config.toml
num_hidden_layers = 11
hidden_size = 160
num_attention_heads = 2
num_key_value_heads = 2
head_dim = 64
intermediate_size = 640
vocab_size = 8192
hidden_act = "gelu"
norm = "rmsnorm"
norm_place = "pre"
norm_eps = 1e-05
positions = "rope"
rope_theta = 10000.0
rope_fraction = 1.0
qk_norm = false
attn_scale = 0.125
bias = "none"
tie_word_embeddings = false
parallel_block = false
init = "uniform"
init_std_qkv = 0.0332
init_std_o = 0.0
init_std_up = 0.0332
init_std_down = 0.0
optimizer = "soap_variant"
learning_rate = 0.00827
lr_mult_up = 1.13
beta1 = 0.95
beta2 = 0.95
lr_head = 0.00673
max_grad_norm = 0.5
warmup_steps = 200
schedule = "wsd"
decay_fraction = 0.374
decay_shape = "linear"
final_lr_fraction = 0.0
batch_tokens = 65536
max_seq_len = 384
doc_mask = true
z_loss = 1e-05
train_tokens = 188300000
max_steps = 2874
dataset = "wikipedia_en"
Each number is 500 + 40 x the weight over its row's rms, rounded and kept within 0 to 999. Layers, rows and columns count from 0. Numbers have three digits each. The size before them is the row's rms in percent of the matrix's.

# layer 6 MLP down, 160x640, rms 0.218, rows 0-159, columns 560-599
099:498517508463511534545492560485517553441435482523503473518521470468526502536566515526561490496447509468448538499505557488
101:512551464508527499518556518492530491557511496512540469484489524481548492491514542514473480529536507522514465515479473538
096:460454543487550460494519504506452473493452494434484523496473503531561553519398520492505464565474482536482475444456467418
098:542464473471520487541555564464453465515484529527457485449519478474485512549442490448521520498482516493525491493492502481
106:540429554469512544567474493535547503469401527479521451528441493559531527528468515489509569512516446473461509494523486518
090:503512458418508578532559512448512560535507538562491540463502439511474507463477474486496504545546567511474506444542477501
103:486457507481489526499488493462550410498568526481493416435448499486566504435529535457552565489503456544560551500533496512
100:469483449446444519460483582469490495481472542442433466459494499455527498541506453490526513570548529544407434494509424521
093:457513562516492476534472418485458520483483464478524521464525545499519472421468514554530501515470512506530484520471559513
100:452520476479515529477595498537529571403533484490519488521512468432500504531542523503538462566505570472538577471485489533
117:550460499545470471563493476430553505506496505560503505473509513532468555459438446554513564506548465499530436528491465507
102:501557495465496536462434470530479474560485488405577511473499482464519428480564463474499543536515504485495433562529509505
102:525520506541457512489503526541466544502440492507491485457554530419537524556539525494462510477473559384472534513448524504
100:520503571534522491494395526464482518490488513444550466545437542531463493564541526507537449477501463503496509556475500479
101:436587482469526492471477574469498525470527487480455521522435507418494483531484435481462451489527469501475502503538503484
102:511578484589504551512426475459565524504591533543506525507520454493511489457439482478506498544499439465593497530534519452
102:501486548489506497519495482542441499452475507528469522565518432503547517552456500523509561516508445491462519515518528367
098:496449556475530502470507574544564465540552524495474459458508524416530517514409506591499534471511490504501489546547458507
100:477453537497493463519564485514497515619522462507473502480580508463611557421549545491494545533495479578490471477504525494
102:527491487535527467473547471529500470448486469518460510548470464499452514531520501554478538472480538475469516505394516551
094:515478519507524448461445515490484525516448473431542440553498490457524464462503466539476564485541474412544471521463544406
102:496518488483490529489478548527418478508485478481493476506509559513466477600502499464442483510490496552431517511483492482
100:487580471512524475558472558512524517478458523461532494511518476493546503469508481428499501559532471508576456481389433427
100:542446516448484478548494515508451477497514483540508509486449507475462491504440505506498518524482511524470461500474531463
103:428519474499511550494566577513502552467514472472540415488447524469551519512504494518514465490505459520527458443488516518
101:492432490572491424515508473532490510485484494441490489465484435441443514457528519485512512476549432476421564470460583435
104:496509497603521450475444540471592549511500443622418530532506465434546510429489437473491523526475527514528529408356495542
102:479469504473485427496532512433549542525508563476496535515464502487457470519523478515500495581463498564521474432605526470
099:531388574457558483442449513520569545459477535574505480587504473566470508482526558500470496532573503481400527492498484562
092:531571510515459524434552539492559403512547532504551476483551529513539490547399538486518397570493527516513509520510557478
102:494560491558570493480505419444566493562403445414535426498479475555561530495439529513487504548490556513562444521498547459
096:465527508574535462493559584502510556491394432379508463419483538542525475558522474494490506491641545459477454570405512547
107:450569511515524519516521509529530533526591442517458487526475459506512437529572571471444548479534475498502500615442506470
115:559462501542481532516435468469460478524462481461497462441507553464478517486556456538553466452567506472433506474574465506
101:480398498467536537513459508442486448483472430521554475428540486514509512495409550546494497468501466516453472451498437538
097:504546441491435486475441572514588551473528509502478492497542532479521498428460475460491488514473584461565518548428453519
106:531446499522435480526523456466567450539443536501536608484562521569550463489583536472504493535546584513533482561507488431
094:499442491474549451498487485468454458418435504557464543493516532569495506523453466559492516499439494562518468540441441473
093:504523492514488501501492522522528447551538485482483536579518561458461491420467517505491483486512472475597567505411605446
097:555567475456480467433551495472411467432491513484489549471409443454466516532536468440486550464534439520483506537486470538
098:491597560575485501529526474509427460526494560451467471486514507461445487517531457475514537526494521376425464521511477520
093:454472422471509508579570459572439466483539493520512521463466504503500481449455500483495464429530482484475528523519470477
103:477448538496464506511520463389532536545489578538494493561540497512441512472504441516475491482489418530516488539493603532
090:496544526630526525513481538527466443477446521534543521514539515436494461501506559485522536523530490466510535484514449442
104:489487468431494467436572435510470474510453523536432508543550541463476520452479436513482484453585520462591505513478512494
099:541482486468472468448498477516541483429510611558486477420485495423563507521435518464500532563474540484459470422515508496
097:516535561512492532468499460524435414465566514504529506447519473518514501473454545507457465530533477511549499481474473484
093:487434463486550513528523586499446491471501506461497458552535519514487522464527483522430463463536461568457500514547524527
101:566425479480521556484497482482538481511539486460431546473489487537577449512502509479458554516557484446497517502532469442
100:495552534558475453516451410548470504540497476455541455515463493500572485429535487500465503512535437484491533483555475481
099:484511469425470490471563555529471523544507549562493442425518548484475494458501533540473547479569482504453645521543468531
098:477505542524488495524560502524502482556500520459480480464452532569477501455454464525544499606504547554446511486501469468
095:519553516557503520560552496579456489434575545440493495439516504470575490412501503478501499506530483491469533464475436457
100:473544468515482484552482504523544417634459476572526466435449567485477477418503474523438527488504538432521569531461423523
094:505491475515512477522564588479563470484521495545502510548450435577538507514428544442547460531464424512487476470425489520
098:497451425519527493497503482518479485552563496526512533539453491523490496509530495542522542508598535597434517479557525477
097:498463510427516575516489482495461467484456487523489547586478491544578514498449462463511511499554477556522453459508391502
099:444440519500445500439460514527550501528523450541447408450511595475480495497546530561506421498480518476545499469444466555
101:479507518467532511536618454542464450527585476573555518495499467591575541485470554541526471504531549456465509516550511480
097:537476533433496544520481517541527460471503496510547481542477537492497548455644492492542505498565428558417454522517483497
101:548494504538516504485589495458514440519434469535459538434428433563540508469434418481480501476483509418538486490472492565
095:511541499547499555587519509517530550479474484468542494554507490461513549522503491502555509572511464468463572455474441489
109:512424504533472565470470472482540545441496507549486440488454509479512470480493472507484567479610479402497395527490480564
095:528463510537519526551531445501531406513456511411518550534506496536531473477493499517515475570557507466486527515505433489
095:461520514448473484510551472494552510479552446562552481488522443500492485480438471473501593520452456527539477541533484498
101:483538475529510529505478552461542510475444491547476536443466518486497513511415491513509547380464419366499466504515477497
094:461449526490482472514493502529532489542416522530440498545524597528487503467462479483526547461437541499605518526509516436
098:520537484577489449516497603549540502524539508497522511489506415512476504493446558519498486430511514613444551511517475547
103:528510478463479509472515533520518535491452483551454482504489508453504494479531466463482546460406532571485495466551501505
097:521570486529515453462535450441508584473439467537449480519512431460479530474494516549504556518443537470497502534506503510
096:451559489544462475519529512457521510578498464509520476458513513513517466584413514583455513521580480521542465515462550514
100:525486462387477579557498450465446568423533471481508564531510469488440511523492564545514556462532448523486493537553583432
101:473582458436475563513530535498478461481529497534540531582463505447480527431487525501528490537503483511409526513506419489
103:492487488531481497520466504483449558503475465530566443474556552446541489557615545556492436552515556438520539532513453492
101:457450548505470532467483524390507496485521520495492450491438561403511497468460493481550507436475480454510408487500496522
098:539517576529475509411529547498443454484542478501488531451477494485564520507454498536469530456490451473458487474473491496
101:502530508539526457509506423524489440424573513507540445530453484517478481425498457545453530520495541483600414427558411429
101:569606497551442522430496457499477603471505491464455516446539496525524499442537461447517579503462446504521545428460482511
100:594504501509570462504544474554513466483486467448499547595541440526580479540506484553530429483480484505498463450473482507
110:495473484460513483481397477492508490502435442557431495505537424518480495498565467490528528462468597554384542513528480518
090:583541532519474505541488481554549474524531458500540462528508493446463529464537509484501501494483493466470433512426497571
096:481540465526489540488549410499519525473513472417491566432508483517454502541430474470508513462503433499532578476547385578
109:449383465568484513499530498451505459476500475521521555398488478461552473450479510456473505422535552545556528518482426562
099:448483546456589521481537449493504445535424472526487446607469524520536529537559489498524488575530580491467556488502538485
099:472614493536500497499512530546495526513474470493398530509565556388443493457412479484499514526489489571396486531530547531
096:459517534557426520481504464514485470468499460497517547513509627448495473485405439468483603539529556492509464469534476501
106:535514544480486468509538413555476581502544490475453531446465479460421478480513478465477609563508456578564528551499489510
097:530591493510493503503521501445547547512573459417525565455449458505525498452460498531503605524566441390402485472461541441
093:452515493614487503474466476523485522494446561531430422436517491510469519542571532524487578517471537490502495553451506540
093:525508485532510537579460433533542446498461532457524531494522509499532493571537514480514466553463445497438541464399453448
098:534489529430553483513563483494528550495518465478498508560586459510561536494512522520574457556455506553554548500465483495
104:531507521471507452543514506535462457458451441493460481497502501532439498519428505533465439483420509483466499418497467524
105:490527499529501514433548504486477554519547529527439445535609528437508464425436523504458480566535468505491536485494546513
096:392513478495485475453468463489492480516445569478544549543565559546564522528530514494481483507495472487510461531469444439
103:516490526473538435459533452522527517455501512502449506637578527565489458511607509525508474521469563557480442502463596502
098:512485506517567567435564475530521506558527479603552484520483501533551481545487504560494490561485496481496587490474560477
102:545579538568513545488466540533479404526573480478488542553419509537522496459473514536526576431541468534519531525532487426
096:446555451480469496465455560545492553478526508483498518548528524430432530589441441525506496529467543423520497527436506464
095:536479555517461548537552516474450508536463478434489455478465489526495535488510530483476571508521438547477561461489498562
101:526538465507515516486500540493449571488566510568572483574484513609501497471596509451527503474532484544414460422561472534
092:517558531399540477496487448483551484425518390459440493588454494510498545580448493526478453515452528492603490513473478539
099:532551479487476542557414515465469417523489557483564508472520427596548556539474495540486496476506539503492502441489629475
099:526572567564539498491483503502518528461489456495439535540502505481498511459414536502490502460503533447507505484501538472
101:514484493600520621518487457539477557498538520524514482551528537458538538479537536529493474489490464467516542538457446500
104:516522572486492508473471554541520539513602489503514511548459490491530496462418510475535472490503449492566544477481527493
103:466536494535517438526499500465576539497493387502526487545463509545543488498527439525509500539480494510491430479463541538
106:578503527529555530579480464495444508482540545506471499480424410505561465510564437441542502501535478479523450489454459526
100:469591483544512576493477551574483446523503494454536555466449515483556498483519510508494503445544520489556543512460471452
098:462456488454479440541490474495506496491509474519467479497504499523490490519585566480527430563548438524466460509556532544
103:514489571532500577486446481568544510490513472586570474455513541520463486444405531510548550501512473424552521516369481563
100:465432479578503501534483536536583482574520481516468443415479570486509551519490505481524480397531523582565550533448490499
100:498466479592515435474478544560522538521537518494476440468588461503500548525561537457525427482494442399509588517515475505
102:532542455454475446505424456513531578530448479461473498542519527515457461462574477526512460513481509592515428435524522510
106:457521486529467517526449492495527494492564447543486521524565576523497452492546503477471532582458460518429598468507552560
095:493486483402456520528600540553466464523479535522489501505472552479490508495572503513476486461513477463431457570529543467
101:489576547561482508558477552553454492542520551491532504468459474472501480440444512550479570525517492529588496504457526524
104:480502489499503506469492488497503463540488499504470541520546552534487503545522457443466536564544513529475497456455571537
101:567506540531559534546476506514421471468504454454568500414497502477518510541477543517530594448558414565507487585506545443
118:509528502597469526447519485461587550575505463439530475418545507444466477455523482476472519549501532443524497531460518536
106:470447492569464470449492501512461490564528539506535528499510480522448456490505495542423566429583461454495587503581489538
108:480477510469485476464440521536424517393476559518509497431435435475491547512425519447526552502522531468470451540554547476
097:460486505462547498566456575450463495476510541519491510493535490470472473575552488420487512496510500474535433440531452521
093:470483535503472564535595476476479489498487438540480480534509530564449502612507477520513516532540534550501487469481502539
102:486541547497526491546524494540454471442521496529479498537433508534503512551489438429472399499460565589479467562607510508
096:508473539528450523455481537491538452455477486445458498482468470467476492547461496489510502503510450458466425513497580551
104:495543483613486469493475525587512506562528530463508494517479456412482448544426493531490483454445540450484482471502465469
099:529470530460489562492544510530550487582470496530539506467491463527496473569493500539502440574489504576427567457530526583
097:489541479349497539472517440478457458563451498511469528478545513506459493546364550504489588506435483419511476466530604524
100:541501547483539525530570587472502423507527540510565441505461494488417499563538547526522497525536529405499438563496510441
100:524543453501574488467500431572536421487511539585504590453453518482450494494534515478502555495542456508495523472508532540
097:543378504481457501491540514484512444463585563510478560524507502468468460490536511477494519453520484499475475451544484472
104:501500518534426474509570491536539558563459480513502494496474528512504529460480427534520477582465437523514523546396457455
097:482454494466501482498496497564513531445455522507578558482528396446550487571538455507481492430535541501563489518453534498
107:549455487420532514503526458538511484420529475489503552495531489508495520511598472511525469473477439503458540448545498517
096:469520489520449497495532533467510508499487532471517537517490474572529443535536479502434503512440525525520593484557503480
101:530523474568539568446467459473512486449506530457521522448449463466456501499480523473446560510482505501456515479499518453
099:438499466529500553487517561559502499501470529553489494490522550471535513458470486419511507462466471547417612514627502496
106:519482476465532496493574457495506463507548398542475473458551505477457523463486479453536447482456502576466542446475482471
095:527616493524527434433554495501500545419531479442546430574558522497521535544515444505545535471533461502490522408428512464
094:489508512505499426555458470580539514521503443432568467493460473507517506517631515538489486528453492522448542478499533491
100:520475491535538485488517511407574532553446465541551523465548574537527521486487504467476500461551403448441475427532474472
101:490485495504493570492481460489431490534447499510472446405502495543447514509508510465554503459564549530509546505597518540
098:520509495541508432436583464445525530499466576426530459503433515432491493445427459535456454499523534548524465439458461529
098:516502474500497451466501572524475518532494532579474521498452489491521489464492521540493548495480502514529510489559482511
096:495498482531502494488569485464567526478580474524491462553528483503503522535449529496503510430468523518443497484567583521
096:465588505470472472451459513479477465485553410544493497517478506503572536515456507526494406502436597446542492510484515508
098:510468546546497551445485559576535490532524490525508553404575486502543509460461547524504482458511472574456466459536549595
105:480544503523506460487459553467489562481499586522468438506480421546509529506548517512494611525503537464384452495481503551
104:571407542522536456519477500460458481428494510514472501483512544614596521492497414504539506438444452488555470566538493471
112:530464438437528467525548461509464513445458507562471485512553555543421481440500425523503471493557485508486503495486462500
100:545494500526493463514522527486574492486440554496501476453512517452487502482403367531462535565453470477610541536529410509
095:548526457511437439525462507565440482500521531500472498578442508519437515512519526536531408497549446520517563447505470471
103:488489479468435551468508494503573479463513473440501517473478548468514437509462505501505476493452490498502458419533441488
099:456588515444472443479465478532532553450519472536481527510481542468449494492429499453492506415487415515454542489466511454
098:534474543503520492525438500507477478434446530463534529476498549503489530490415511533533478471493451484531573506461529463
109:473518505450477443484491551504545468493535498384498488435417509533587465616564496492449536456503464488436488552559411442
096:448543468528469463514459434493487543501555448435525438484489601516578476539560406514491532425527526567610501493497518430
097:525398505483493513541498526521578464521471499519468425459501505498438508436518566547463420573520550464551542462470618431
105:480522522521522530482471502542455436495528459508503559560522505538500476435521448450471558496568480441585515569571485611
092:506529500513466494448550504465513552458495543579503454443520575407488472533511387487527510491558453473538523505499531516